{"n_kv_head": 3, "optimizer": "muon_variant", "schedule": "wsd", "final_lr_fraction": 0.0}
Each number is 128 + 24 x the weight over the matrix's rms, rounded and kept within 0 to 255. Layers, rows and columns count from 0. Numbers have three digits each.

# v: layer 14 attention value, 384x256, rms 0.0463, rows 369-383, columns 0-127
# o: layer 14 attention output (transposed), 384x256, rms 0.101, rows 369-383, columns 0-127
# gate: layer 14 MLP gate, 1024x256, rms 0.103, rows 0-24, columns 0-127
# up: layer 14 MLP up, 1024x256, rms 0.109, rows 0-24, columns 0-127
# down: layer 14 MLP down (transposed), 1024x256, rms 0.0782, rows 0-24, columns 0-127
v369:094120097128128159146158161092098120092130162077182157118183128121133108144097151105177143160146109171111123129146115089151132090150146129085105131112125157137164124129117078139133131158129131111102163138119118157125092078142137122129105144155071105097145138206143160123143134139183118150110144151145146094150130108086144150091155139154120122103102168166119100143122130126145133104151
o369:158137112118131153118125150085135114100074116088140149111145177090110126085117135159128155145129104117130116159159119119119135145163155159122131126121121109151134094136142128136096131110097159112155134125131148133120098133090146161079157143123128114106163128142100143123107105146141114110115128159122151134139195100126131148048095154157122108068156171111139135160114132125125104183084
v370:098191158091128106105124211118168115111114139148131114125088148142117118149075152119103164159130111124135159169133164109123091141147109159139125141099104094099150127103112116112116140150156143102136162114065154105137146149146105113129121109123110114145150121125142119122154140135176116139149109156153121115166123107154128171116135152141122150145176142140153142109156143133144081115119
o370:132131117136074117114134112118089126152143109144131105163112112146136145120087152108129144140119115100126140171137079137182100115140120143116140098123112140153121130144141151134129154112081139108154136115125161134156164135156142127086164083160127108126123092176131129123130094143103130145106115183131124136140139166162106146125139108091105154119113136138142138113167143126153105106120
v371:101126114157143133110121146105115100121125091137138173109116111151114133110177165166156161101115081100134107148176118125117137157084123096149169087165153155115123140158149118130128097117147145138141096142147137153119128110130187123117133117131101153155140143138098138133144142174130131157132121107133122163124148095129076107156138147127132090133128130099081157145131164152117143149152
o371:114178116153106116152099129104123107131167106137138136115152111178154098142110152130167115113168109115163123095143105142111137128132102084096149145169155134177127155174147139134110092126169151174087115120115138134126157160108109113124152110128116192162140091149140118134192132116183107093132100105111138122146109128136131120118114137084128135099124087112136106136122137089122097116138
v372:143130168124143123096103112144123163123118161095159133142126135109149120119135124126069127134113090081108117155147100121129146114132148147147165119152149123114132121112113151126086141118102104095132119133105061133174137134118116132129101147137093123126117141138097161165143112114101127085115146148087172131104112186118165114124135098152106120144080140059142124146107107131129134105117
o372:115145124123134124137154168197103117128151154131130128117115141165106106120167140132099123162129151117147140138140135148175141119124165149140064124165128069142148144119104158118083109167134129148089149117125075169123121103123145125131093153127131139173110103155126127120108164113117099149126076126127097140140179073172116144129120137156081133106097131141106088132144127098165135134128
v373:082120162108094101172132128113113120107100174109150153124146191082156108152118120098131149088105115163151118181126124122110110082133103101173155124127108171146134129133099103144133133117096101129122118165157144081148119185144131151122113132160139162137085108117128121120105153105111169130061086153122094147133116156147131139131154152136119107093089125152122110094124127105092123105146
o373:139092188132122133133078113104097123150150129129120153119163149146106113121137098134131115174114108152160103142115157146090158091133155126174122135109113112099099117103152142090133120125157124139128124130136135094101138148137117082111141160141147137156138146135063095146121129084115164140102060100177107107106131100144122150100126147128108133114131148151139151154120131151129093091119
v374:125166128084159162149142144139136156137118090133104134126077119088082140147115172141110138139161125103082150145093168127137109108126160146104151112145155148105111125122165129137089084094100120140164121134119132154106116131140088130120112159138140151110126158152115141112128163162102132100140128105130128116135112139123127154120144130114084103151098150160136123122130127109131151123150
o374:092130087103136135149133131133147142124130146153129135128104134113146114166102121140141134160125143139096139124100106155168127116151119179123110170134163131137166142146142138122110152156129110150099149120128120112109122114173093188139075122161144116106137110142140122132114143117128128124131134131085114119054147152119119146155116107129105114122109131147144124149183131142155132118157
v375:137118160183150134136130130157076122094139120113097104177123156152105142085144107106177091133124123140121184123134146120143136106100138133104129162077146125100141142128162129121148102126134124122127154100148143127155125152112109113138122097103174123134135135085153115078116117124135142103105100154155163090159117123084129147151128183084151108124149129109115139149134138134146131120143
o375:118122101129087145146105110153138122169117112125111117135117145179108137136140166140142149145109152132121123140180142145149138111135092143159130143059120145119130154128101131138143096115147127158139120121133116108121108151102138082117113094134078112099139141098115140127108112138103102145090145124140152146130101120141116142156110144116135101121142078161137168167124129126152100142134
v376:108128108104153124118094157118112126100136147123074166148154119163127116124093140154144168172173118123146136145164140135128072140118115089158129150161120166139105150120107116166119120131120116137131120130118131150072177131143154096105185161148151121090152178134102135173163101145143121177105162134130096108115126112117174142107116088131101090100103163181129129116164120132106144085146
o376:105125115141163088115141147186100072090076095130128125132100134129120101100110119141169162155148147152104126200120116126121104114123153131085087139151149123142128095151133151173103132127103135109159109113094187118123139126116126119101157106198124131110124121131117115170126138106155110142107121143097166134095118145124128117095123142152115104157153125101132130072111128105124123108191
v377:124104145146126127145146094151162123161163172150162125139158131092110138127125105094109143132119064170144138140112175131108147113123092123112132137114142143104178121125137172103134130099159101133101089172114112087131144107141109066149137151137104141170121121149104114121162149155125122110144146148131110102128099158137142128157142099095178146107100086142110064137114128140111139165104
o377:169156125121154159102147135050071150151184099145167137159150116110113094156161155111115141136080139147142130176167143107115166100161166163137137119113126114176104115135132135087135130146138068117139103161109097117129124086105164099128145125130103151111137134098096082103123184124106129119149096082115100111115095126135163136114153164111083128114100167144156148136114124150109107125095
v378:128142133150111108115134144100122121162138116139153103101145118145164119142139127137088164183120134141135084129098110118176109112121120156104124160163129123105163156099140124100139164135143140123095182117131101123139133127118108138158137111137144055170120103133125098104156116117167068108114135120135106119096159149135161150163117092145124143107137121132095123149144081104143123139120
o378:135114122129130117158137157101121096163135105129119123135100153098169154150200180149094116110117162117098141164150136104135121119146136176116115147137120064119152164109098136159141145137118141111125154155125095135172129169136157125130143187050109116139134121120105112111124092091131085089140150156110099133129141133162139096131125120152107129149138095127101132112132143152122109144096
v379:090132139093119107112113123105149100124099142118135138163157107109149094091094158082133165108129114155190136132124096161156124144132117108138167151119129122125101128131142147148086137114116138136152129116138113130102132143149113113145133168138090080124160139125168091157102112153123172100153144154128106107172101126110077153127083098115086114185125122123107136149110136149145136082168
o379:133122127105109158126164143173163139127151136150119131143149141126112135146075164125137168147139155115140117117143121127147170110142121107125116114133117146124130128108137124075094134137084156123154090106122103103172114131138108113133128136129089163132131132140120139143152086119083138134132092109104142101136124150112105158097116122151116103084141162079137104142116129113139130104134
v380:128171109117155161132105156163127112119164116150135114117099093080092121103125128143125131171153156099113103142135159088159142105117116165097149162145150104095140123132126147114124129167080105125117128121111095104153150122162088128149131082121113146082098110134116163129131146102098095123146116130155141096147199138162129133140145162112123102111138156137146101116137108121157153145139
o380:145165092106134102119099112123110122134139138120105116156122167123143165116119131161170109149141147105127101144128083108161083130153097137106121166133129135119107122158136140160076122124144077169080100140128109126096156147160142136097119144126136129125104112117126155100131170140166165134107133172137145113131180125140129103118157149108118139131151118180155107137130133133167174144142
v381:126108163169144119134118129124127117076150101113119089114109112125126145121147124146214130109152139109130128111144147112127128120114166148110089125124137097077129161108117141129150111161122130091119148086114144115108158112157089132165139152109133139137163132154162177119132109087126132126087125130118126089140171097142117143105165151098142141099127147115150125178120108131167098143159
o381:085157093177123168115113103130135097133087134100127080099116146103132147074149097171161138130142160104116155138113117165178118159134090134128130127132141132118162176094117127153101123116156147134138115148127108126133145165125114112100136131076116128090130112114143146120133133172121157122075154113131124110138084105108120127127147110109105130132163084157109140147112137132143081129113
v382:118123127180133165133132135166151122129115148114131131124117136086157109147138129173148144141082096128196126133130094121154129173100101154117100154121141153154090132160093129090124153161149083149110113116140134081127118134131088155129122107128162115115138140141128115167083096136120203135112130131154162119132160133176125164099134125124061133102119115111130120165095073142122128121090
o382:115142105167101133115148108170106129129129127138122116128168119164062117132165096175116115187124135120143101109113105086136107130097115111145103146143116091102143088157104149108127152147117098079082122106159112082145131101088171142113092109106159150113108131091133091130098138201082136164109141103135109139145103150107161152088100123163146120085128105134121126102137107147166120143112
v383:112129099108112148145116116090168130110117124114124141108156084116120130153112096146177116123158116137153112145141116074138124156134080142096130147099142145089158132152141109116145152124120100144113132134167148109086147144142126141120168137129116134153125134126121111109136172131126112145150108141130132106143110120140115122110120136155094166114109118158120134153150162092129147103150
o383:103119101157098125112115169101124133124099114122108165122147102117157120129131140113101126143137133151134120163152146141151143125137131155133141128111160117107108130104149128132166147140156103103122102111111157092104127174122102156128189128116138154153129148116099115081143137150138147114099147104128149123113154088165143122104116120121106110097166155121159128100160123142085111128133
gate0:078156124104092122107153121146174145073129160146140105140180156105143098137112116116141148118119083163156125103094127133130114126119121114094175145126153120120104106118134155117145136092146110127147145112087130166098105112155148114096121134148110152108078122108145137121148168123084114107115081153136123118149138134143175076131165142140121106164167107169128156161128112155149114117161
up0:106177171120137146084138152132158138116160144088101111152134103093142106128129112097150123119096094125109130173136109153070127127126119160158107142096107118147154121123171143146180122105140140164112090133108133132130137108123079130115104108136116098107166123095119144125091151161106183123120141113147156062116148165133111103098128095080111184135094169146112123093114138160169087152126
down0:171099121141144142131139088175133108132127110132117094126117124143111134114107113122145123158114150157145116125146124097122105130101127109094148120141160119110127114124108107122169144111098137143091108089157128139122165157107119152125106140145143161108114134130106127123138115103170134099082150141160159124126135169108108096177149117180055105121127124148109155136136123083128112131118
gate1:159103098156101113091087131099163127174129133139070099142102164085151120081145110123128144150139122171132112117158179137138140123136132094112125106138109121092078143131119150151123113117126084169129127110104117130135114096164128114135109133095154149141114121108099137156144147110090151099121134142157116098142125136141148168168101135111168171130153140136147158111149159104115098143131
up1:128091122122125102135063085149151142120152173141153130119127096153160133142124147126167108130138141141094137155150145151085151093143114094116156141150147164106087118106124107150137172111119118152157125132125161111158126116105108124132158152115136146178127136126095142146157125114134127161143163125108143141121091160142143149146127086137128128161155101099114127135169115153149161114146
down1:122121132117091114134068117140129102124104147073135094139123138125113127146114117162118109121090096137104154126126142133122116085152148146124126137149122137102130109104119113102105106113142174137169111128165154133119109166155163095153161095165140183132127119145112120145134160116072151135097147094114141132075150098116106189137155105116122144097144162136138154130139151125171131134090
gate2:100129145140121113104087102131092105102136094168183109157149087133145117129133109155134151145134145160092154089128156122135121095122131112105122176124144111117097132155101135111133193181130131145144125136182132092161159159136128116111146137170104106113107146101160110128134149139127156143136129125144141108110144136125124130112113132111133110144141177137148143141119117153114135146114
up2:093146119161134130172127130122152083151127113132127132125086124157153124110128152101078127139125144185103140125138152148092123124115127139094140161124149089093118155141109156124147107117127129121129117106113158144143154095106141124136150095159137144126158135152139121124097103145132132136134135120088137173143139144158108120090142117124169096095110106133095135133079115151139132133094
down2:144120104174094128141154137190076130109154097095101159111115118110142110083092122148163089147145098119152105181153097146122143174129128143153092125135094072119179119119152148146150091124122139124151142093144120124096103148151113126123110132095109123182122117155142089143128117145111134090135124118120094120158143130088151155155125108096136142138140101115104075097146124109159142076140
gate3:091156130163122139156118101162142123145159142117159124107163164096134142124162139124122105155138132173136124123157134076138109161118143119130115123131112132183098131124122105171154090137126123112179130114110123145146159125141107150135101155147158094136128157114115113090119128140111140143082124089148118115116147153119119103126128148121132116100165102069139154104111138155131153144101
up3:133132151132092094143121124141125120123147128138135103192143165138112133147152112165145145121124101132150130132162110175159122161075111096107144103097137128102134110110118096109137166120076120153107126120111125172116159144120140115136115066104119151115143122135107128106131103100102098105130146140137109133124143160141129151113141111128103165092141106132126087163120109131115101138134
down3:125112118155150126198129152146115168161098171122160125088137124160127153171112161115083133101166141132110145151120128085072130131121135143138106125116072136161131122169144087146105126115150139111130139114116120121105145087173108115131146116139146125185130129166141134158117190132153126109107145134118096130160102101163110140178149157123084116149134109122165145104151122140121121167110
gate4:150089139086145113104082142118131133122108127086151055112172183129154136095143132150157163119116127110165122118147108146165137142141079098104139147118149116117132157128105170111144123144169119121158176117100108107143147101137135130098104123117118141136125123112118176150171127125154123122166154118112125156153137081127121133154088135133127148156155144164119155147103155153108124085074
up4:141153102110106121163105127140179153140123148178104148138138144141159126132138113179111135091177131132144133115134116143122123113113107112122100125134097139129094085150130156160168137094132162110144130126132125174083155118128121106139104125156124143144105137209127094115083169135162130124125099142134124140103132125115168130152119103114132136126139105130180077137105156073116141093091
down4:170111095126136178143130117121143149135124145126157113144117159105095094101129122116117111172146123138139124118127125150159122167113148108156098145167118128134151146129135103142129117134147137183133125157126112151107133118112070102160074140108133121120148123152095097180139141145099111126169121100118146118132121097162116136128181182152144123120135116110129154126134151177143139129101
gate5:111114148096122166148117126099107111123137094114144082107145137138176160118130158133147174161136147124082151139135129120151136159141118108141161094125116109115129125123104086114140158153131161165101116116138155156131146086131146119112091152137152129145155140151108081099167129111140157131129144156126174095088171134153109181098138126157148067109124131126108122116115131120120142143107
up5:109152170122125111115108136130144131126173134133131127128096111127117168115104167140151088151173134130146133142080140116159113143125097139108098141122106158129140093141113141137115110121092138147113111135121140119152156131146129107152171127173166152146124108099099134111105129122132084127074117131148153117094131134104156120187104133102146122101125137142102124120150150159160167118146
down5:120112134118064134135092087101144111138133124140111105099121091114093143083138127138135120117129172134115115123138093112096106094134131148172125138151123124086129111137117107128159142167144112136171106141122153141105148160131126117129122125109133117146129134127122112122096127138161147133163138078146134103153151140100075135165120119136122129103079120164116134178104113084123125114146
gate6:128135115126136125175149125157137120154124108129141118135135164134105143165123141164134080155135126176094084132162116136156154144052134091141139133098148087112159114113141146133149148077109113123138139132153083112124107121158160147073132116115138126153097102140085133135101160148118141167084090130137104127110133136075118151133180119077114121106133117138084121126130161136132111139136
up6:102088143105127124115116128073136128142132169151088141112169144129126144119180147120106097071118133092120121166124068136116135148127119130135104119129105127142153147118133134083137125125127135121113152115105143144131131114135138073141153130112171119158138108102091137125145150147127131091161104170152118116155126146090114054064166132093134119125134132146126122084157132121162122103154
down6:112083161145112118146141142098125163125132140115184199126117153169135102113156123112100123110105104139143156123127127126119102131123127081139135149110151131121097115178127133184115099132114155104157090105140116109138108095088095128128142135136134158157116156122118103141079131164122144123137138099121148153124113125127169201099077122124120109124129116102124126159123161135120174127116
gate7:176129108132130139135099104113102072152144181144116128169130128127161142119159132116142110125186145137110108120118136115149157140114121098122114145081105087121109094109146083114123160126142142082130134142093129123058083102081154162147114125120142133150157109136129168135159106102113105163151115136122114115166189096141152101137106128136156054111135144089154121089148117117155137147172
up7:157131094115130157141137135130110120140166169101084163077114172123136120114111145092132162129157114133135150146121095125104109158110180110117162129093131132135134102127138135149087090096081131134138168126096129107144073121098092163131144101140170105112119137112116172167140145106120089081094141106163113060146116102119137125119128148113144090124148160125126143115134115130150092121144
down7:128081110128113143157140125105087125149151136105127137083199147112120147170145122120161129152136064116201085152092078130086155102120125136145091108129093135100143100155106126124127142140140125143106140131120129130149141116125161091103173101141155104142093154122105095102132132172144186114104144099066108112122128151112115137150146155098124158140098150090132103141116113140138139151135
gate8:075167118111143100073132101132134127140117139122118102098101122149162160138104134091131132192107111098132152143130121131157125104139139140117109137124109155164139102146126116135133112119128148111128154175129125124163161119114117083159146103129142164157141131087127130122140169142088113136135114126182124144138143100142109096156156119099091118149162128167141110139142161129143144126107
up8:084145109113153152110081126145129127144097110141106131149134138163117112123157125127190151137093092130129155117153113121143153130123136117124152119135121139139109153176131172139102099106123140141104122136127149133112143164144115164148144114108129134169147114105133149087082129108123169105096102153092136129137121093117167100133146150126157135165103118127125155133094155119119091146146
down8:139127148171116123135131137103157134082123131114140104179131107111119126119118127151081118106142150088103103170090088118114153110178096131129112118138133116138131104127140115089114071123140132132115148125114117142126102132103184115153113117114142168101132106115159104128167110096137144114136159127123153126121095127117122142092148120144104157085150143163116129135178094095110119170112
gate9:127109146126179134138121136121125127120128102112120136155127086137174138125126119116130145200162137117128155086103136108106111102163109141151119118127138146109145197128120106117104119136147157136147080126104140117142120151191158141093133132130144174119139125144143158076122126123153186163120132103108119111132109119153156110173128107114127094117116117172118156099098135123172138142140
up9:167092125143158109109117163126149080066119127157155121123144134114160128118130111130103133136087098074127117139114108123117144113144126155116139113143103092144127146155137076147087136169135145138138124160100123123116124086111171140161096162120148118134132144144123126112105087107119097134111125090137143144142155143152126179118159103129140151121089144108132106121105113144142121107115
down9:112157179120169107148101122083162093158134101185145138171098127121126157113107125129139162117138146125167119147145166120115148168162137133098112129132148133142133181131143131133093129121166126143150126132099085153160182115111146123150108153117072173140120133098124112142130115144103131175137140117115195139080132109151133106117160146130119125128114102153095131159119107119113140104091
gate10:074128137115152091125083144103154130146135130124086138162169149118106123132093156136154132158147101120097078113108129162151123152157098112113113155121143150102125133146147098157140155148078106132146143109133112136112132102110136142114089119109146125142106100141124080142103142110095109132107125115121091129122149096126137105115122129134126081103128162112156167113162124145104121164119
up10:083107127124114103078161117124088131113129111126148131171118131099131108131120092157144113115133097117109137118105174092111168107113098156163131142126124120174109097117129140123128101127132134116159168113123122151119122182143156211131142127166121113128111101124103142122163104135101137136148112101130132133123108124122085114092165147142111107163127143128109125117136117150198142115138
down10:132166156125102135131044127152156093137137115107118105145123125095154118123167134084092145142148112069103150113157155161096116132133134098146114131107121137081076119135100157128128132129122158106111127085098123101156135117152083099102163109120111129093168154128133138146101092125141160114136120134085122103146130156106147086159115132085135138152104098149128089135155114132094151176143
gate11:148158117089116117114112159090131119116144103117121150156131112105113112106090133152151116108162076140125130147104103131127076126092136167112119136166127119121149143145117136150108110124170135074104125131121134109150143107129124114130113120184135074153156123156084146157145093086142107129141145155073125157109109136126135123158126124095115111147120119122143136171111122106184113114162
up11:101154104064164098102186141158151107109138097150136127128084108105136150131170111137143160129121156163120130124174088190128114101148135132136131185121133163099123110121146144148173115129128108134097099144119148073120098068129116141112121112125096136120137136140118110108101108173123140115164138076193123124093116080100165150123143137127132119136119103128099124160163108099157131157128
down11:128117135162067094114161108149152146103120099131114143093120133111140158104145077131124123128149123140124134119053138149106079121104145115097122129107146136128158127091093119099144143145155088144145103152120115153102132144155135108131158086171115125083131150205166091166144100084126124168088158168139136135138118100154118138155120144143110144114125105143154103165115138119100120136101
gate12:124133112202122128141132099183160118109039115098062129124110176111136183140133152107154120111161131119152108120130105124149136117158161116092145158126112111112201123133153131081160109088089146155126108127124122087088098152147083041149133106148127126143151137099110132143146089131166125120151121145087183115132126129125140126130137138075136122119110135145115136141074143141161124117134
up12:166110146108155153166114104114121125148123170114147112129145064174135141112147138085123088046146107092120155127172128131136142090091129135148119110148137138141078061133094116145077137163146120101125140093118103178121126103147147193128137173156117127159117115133143095107127158083119146152101119115130131167146117114120105111149162142133123097083194091110131129123097137139087120130175
down12:124062157106102114130125138122104094125139146144119117132158096159141106090116087107127161077115131154125112141171150165124104100099121168113117129130163091157104147126120138159115159132135105124139163126158128122141087129098126149147127141096160125128121145149120144135099157142154118098134163119140116100102120093145118142147104123134128094106090118093130110075151134126150106142119
gate13:123111093139155110191102113101127134113097132103094153155114088149161143109083135123163107106104148090135144148083096154148166106119146118146055196156109137108143134164145115124090087097132124128154133112092172148049142171113106108098164153120195121120159127100098153141086146138091149165141161118112134102118088100115130145141119122137136114129115124121147126131145153096128125067151
up13:137091146157126078142134120108149137129082121135117171145123131109061151125097129074130078143123130135130130134070136106143174072141111107129140095099177185156082151098131102119093120133134145112099137165095169136122155103149091134127146144166134158108158127130158118118117100161118138125123143123143103159119135113080134106139128127175140186139141105142148127093143151162106079153102
down13:130134127133117122134110113109100197154122120148155115132119117115117148115135173107123113191150141116099137101129083144062135159139078119135058094140123093129150123153096132112079151130077145087158151109135113157091149106159144163148156127142099131156168087118135059143092119150099151147154165107098130145114128122119134070112155126109116126097128156143125136111087161115116123111115
gate14:141119139154112111111116126144128119132102133143137106123171123107088138162130129178161121122143096121114123194131157126093121154094092146165158149086110152158143085123104092119152127088134124145128150141105156155124138184124119113167106111134147101072141177123098153105105083161072148118135152149168112112100087173106100130161129102130125133171123112111101137113102125139172110092145
up14:140105137144106089106129139125176106158092142123148154150107134126131146133116108122113156131139119104166114145107178075119134149139174115121078165135108128110144104140114103116149128138135112130110148127128082138106118131121127154152105127126076113129128154162122125140102112124173117088121118083114139172115173155157111102108114117137156097146144167164125145144159129121137091093097
down14:158125100136099153152153144129100127139138115147102040179124089137134154152150119102128103081106142118135116142153134109129107118135121130156091160110130153110141119130088144148164094114142135139120116047107151129137158178184109104117126117106116139122112127097132081136151136146099152140128145135129071099140115154131130166171159124127144118134115117079121140144146125102120124129156
gate15:057110138154142125120138087140131119119128156159114125166150116087120134101145117088105137144097144141128111162089178112125142163124132108123111112122105102131097122089144139133128133109153101098097201161087152139140100147123126093121128076153140114127106125163155158134084148129125106139165127113120120152134144129104170127119098071139176081146098122146055125147077146156123075080139
up15:093147132162154119095124122133133129107113108176095131142132127131169114115084139112114167156158125116107182119130133177065123132130127152099172118137129155157145139126131134100143148147143161140132085115100122116111144124093167161103127153141112133124107159127130184135177072087158116123133122141176136102138110078128116120134196134089072095137118142109098126148160164126142122087129
down15:093122141105134139132133132143094104117112138131126111147137139090134152097121148114147120139139089172100156098121089140159079118127098109141112113126114113130134089132144134138143190159130101118112156136107093108140107134159099095095134099159130135130084120142095117144105180164144126151121146138131140139110140116116152104141129123150140171124108105152143130114098138108102110115155
gate16:139134126142111181134141153161105086122148167149111121127166075105112124135146142116116163130144154122133140132141118142136157145152144157107151094115133087113154101119172119126086094166121139123121121118165111177158141140157118139169123164167096112128111160120078166122089122154047133105149117179143078152107150150125117112128139141146127147140158122084097100122134078131125118134113
up16:123112119146155114103130138143165140148113119129154108089121103142075084124105108162116117189129145140121126144110121129179101107145092131126140140149131121117083115140136132071150153124109096152085134108105145148135160075175153124126130136156127125126150128087135077133112111131139111124100137134107130132108125146134181161096074106092154156090127142123122152123118131147100092103143
down16:125170157147115132105132093112093113169165107129127107133116152139123143150108138125102144121124109118143143108083160146129168136145104123100109131090122107112156151088132143123105113101147154086143116141168135123110071153123108143111136161098179161122103127092142144139139147165142118151094118133124104122121140142091131138097143164160152127133127160126181143135147144146125130103093
gate17:127054152138153110108124126091121110139088138123088132104165104110104151106107116122133098137188151131086143156137108171126144143113126109126149088089111108081144137106076120143165090114112095109115120150126149120134111153151141122168148103145145177121169136101158109137073146106129153127162125122086116146142167116149100120142161147181165173077121148150140120098187133184121099130113
up17:129125108111179116112082122171077146174134132151085117162176134136130127099164135131117132124157126100125124128109124145161152139163199110118123132150094128131147163110129098092135112155121156108087141103142103143122112152119162145139137107089131139142168088101063099142114169116170094101105129125120141110162170113149145173123084141127115125138128128152131152123143156144164117098122
down17:105126109140104101147157158115140093130116127127113146132119160102151129099100098113112101142126140110109154116137118158147148131159152139091145133146061142088093119117172121149095133108122123119131111085097134156128111147133171141103141092136147158080098109140122130123103111132106104167162132116131143180153177073134166138143128144129146184124123083136116174166143166185110145114108
gate18:093106140124130139165082134110168121145101123143124132111142132169138136153146133139133113150066112147124106086095153119183094119168107162166172147157110143136145161088179081160121118132109154097109146123159158110135086093122128143104129103117120143142117129148120107073125107084139087123117101105113133060112101080123137173128113142152166118157130118122118136121135093137128121112100
up18:104123107131121184132127128150131127155117140105136136149120119133093126099119123183093100123154095089108117129157145128092129148118106119095151116137122114130132126164126109135099097132168096072155102101090144157121153083134130137151118149108121134141156129138095130149118117125142112114051141125131102134132180136097115135078093130173097147110145154112127105114090108158111132124133
down18:080124132137142139071159127111104112136165119135135118120127128101171152131181144115111108153154163162121119085134100154086123120128137118106095173130097128160159113123136098084104151100159113089149155124090115159108180101136146111123141127128179130135119099072115145159113111145123114127090113094154136137099150099142130155124129105149141111105110146102157120116157127136123156127145
gate19:134133169166152160161043145104123135116129152079119121141151145122140136115147124108129114105121167104114099095159110092104128141172170171155104111120118105155073147139107150139088137079126159157145108091110108135094150051123109076134134127139137126134141106117111104154133088106106116118144165105123106087138085126106128121178107122143104112160135102109135159126131144136132132052105
up19:102111087151080150134074122126104131167104149137120124134100090140158097096092125126176136127118157106121092120115162146122089116134119122129130112127109134132123138095146107108098137108096148177120082085084122111137129145131088191142145141160150180096179144156138144135140134123104110081122173136107185128132163156122166126115139153133161085116150139151132153127136165119118116133097
down19:110114113136152121115064136090109116131143115153114189136111143121100159102139128107090115162109112078161122168157117128142060157146145129197093141144152173118150100083106114095131092147128110107128098105124175091151147089136103153142129136150139105119124145095104161133136113134112169066130191160130156151104097134111156104165152104072122122146131082113192117140112127166115146098120
gate20:138127123118149114127120124078132135166112124082126183107155193138116120130095099118111153168161124129141135163122147133139125103138137110145124128166152149133126131146171158137091152082147142108103150107095129142086160116158153114116153094166136130137109122133135147086138082122139095102132129165104076135137128162134083149127103143130104179094141117163146110098130193107111123144145
up20:130154135089128130124126129156146122088153113155183159125131127136140112160123126132116164149163090095168128134078136134100111144141120078144146123148128165119088077120142124165129130124141112118118107124105112120140160090144151120124167120116133104116106118122124119116143102151161130111156128140128117145132136100137085132079118142149123183094157135104139125099102155127113174185120
down20:129111128061105146136116169156144134129147119146079109136115100154166147136150142120141147118143149130149136149161121144089113135133136125078147140116129101093117115167135121157153140142145122087132102167112156120116145123134139171140190152142157153119169125132144178126142109131111113141063119133141099110112106130119139124144154119123116138073116159131112120106118105125075107119120
gate21:148120141121120152102152150139120157103132086138114148134148101093098136123135144086138105132137139133136099133109142112126142129124097121150101099113106103160143111147138121126077115108125128132090130138112153077117138122122152124154120115131121183106129169147107165130179095092102123088150114107146084098131128072152096146124185158111131162139152140176105166129137143169101112094150
up21:147153106152102087110186102126110157183117137105099130129100113125123139153144134108166114116118100164130098091154084143113131154068132154147155118148127134159095151168141089149115158145106130128094152083118141069126128142126141165067144111172129141180139103139160123149142121159144138115127116125117100120132120103145119183101151130112144183076122101157122156128125118186127116138120
down21:165098153156130131143145149146133116106104097129103160129142091124134127124119145061140123139136082104137090110166141096160142151079152120119148140147188111126125119140114158084109145119112122084107150089111125132134117111104126146146153108121113112136130133127139129130108154123100133130177088149114147106146146105156132123123117133140139111161140159125109127126100166142120145142119
gate22:110133143124131114100083145147105119119125094141154109156102152145122163096135123113101159129123100131116125142105104085137144124160126141122111121142151122125134132139120146140145135112125119093141153123134101139106135161129118132094106127108132142143146148103125113177145148123113136186163136120164151128139130140133122112175127137111130136133128139126101127144139131136120135118099
up22:186113121124151149163174139136114141167126138120114110126148105119121134169097104148124143105135127113128170133132134140154124140132108108138086117136138150104126121121084107114130087157135157091097126130110127140128117097129143167158122132137144144106134136129120133096111164092116102129109088062116121154117128085145106130170134148109129102104152156114152109115119118148133070160145
down22:140138121117094107110123119146142082137095129126127124105165130114136126152076093152102162123156127136108112142136121110170154139150132117113147140125143142099121124115149151117122159130156140113154123073117123094155093105135088103156126149115113099085127133149147135120181155122125103127134127116127125143137112131146104188145134141124142108175111139112076122109170128103135094153100
gate23:146161124071131094110136128125134119099136140116131099127133102132114195119128124119165148102125155081117114128098124121129126123116161164110116127128139117126137141135109133100111142152155102139095167135143120117144132131133118149132105119155123113118129181115137136101113157152085131153159122183133105098138166154169141122139124147180111131129177149158169127115106117143130153122131
up23:126114135163168126100173132114084102133124142148138113133169096150127132137082163128135141135146152121146102100096105127150154129104124160108186141104123132153100092119113110122148100135111102096111120088105093154135134122114093120165105142108074105135107125124105108160143143154082134116152085150139096128138147185135132094155122114168097147137171134157149144132106125154100083129136
down23:136149111127152117115134120141131147164117155167149126101143111113126148128119119119170160124069139132119126139086183136131131088123131146119105136145086113167081134141148119121119117175136162122122102119134128188088144158117101115099133114132118134149115113124112117145158125077137126104118138107086083129124098139140131107113109126115118121128118119141117127109117121127116117108122
gate24:123121139117159116139146091144110106153118113155149113141099132129127156103118102141127094132145162202125140159146103161144108113102110136112100149163138165112119150097135174120101119142138149111127096112128103119158119140143129132111160134172126165119174135167105123102139109156142120104153126150129104177112105073065093135083151131134124114111101158123124145093105171124130131118097
up24:173132118129148123143147078136133114138113142148166134127145127152101125159144127140124096173145125105082073142162094171110191149127150094127136136150134121100153138111156118121146125165141106122109123128163080136098123124138131111128112101140157135127134166133132108092108147114091137108143149118167132155132124129104108140127140146165101144136141088097136137084124166124094120118109
down24:107125147100151129124121088146118118122158109138175137105134143077118121111112158158038133136120132134141125169132114139126154120112112152178122144133158154128101149112080104130113111115095119115098101076094161133141125165109117146142092160168168133127167121144123116136094146159128106129106137131115105066114141141150153127111108101148158130091143133148105111104127154092119149155125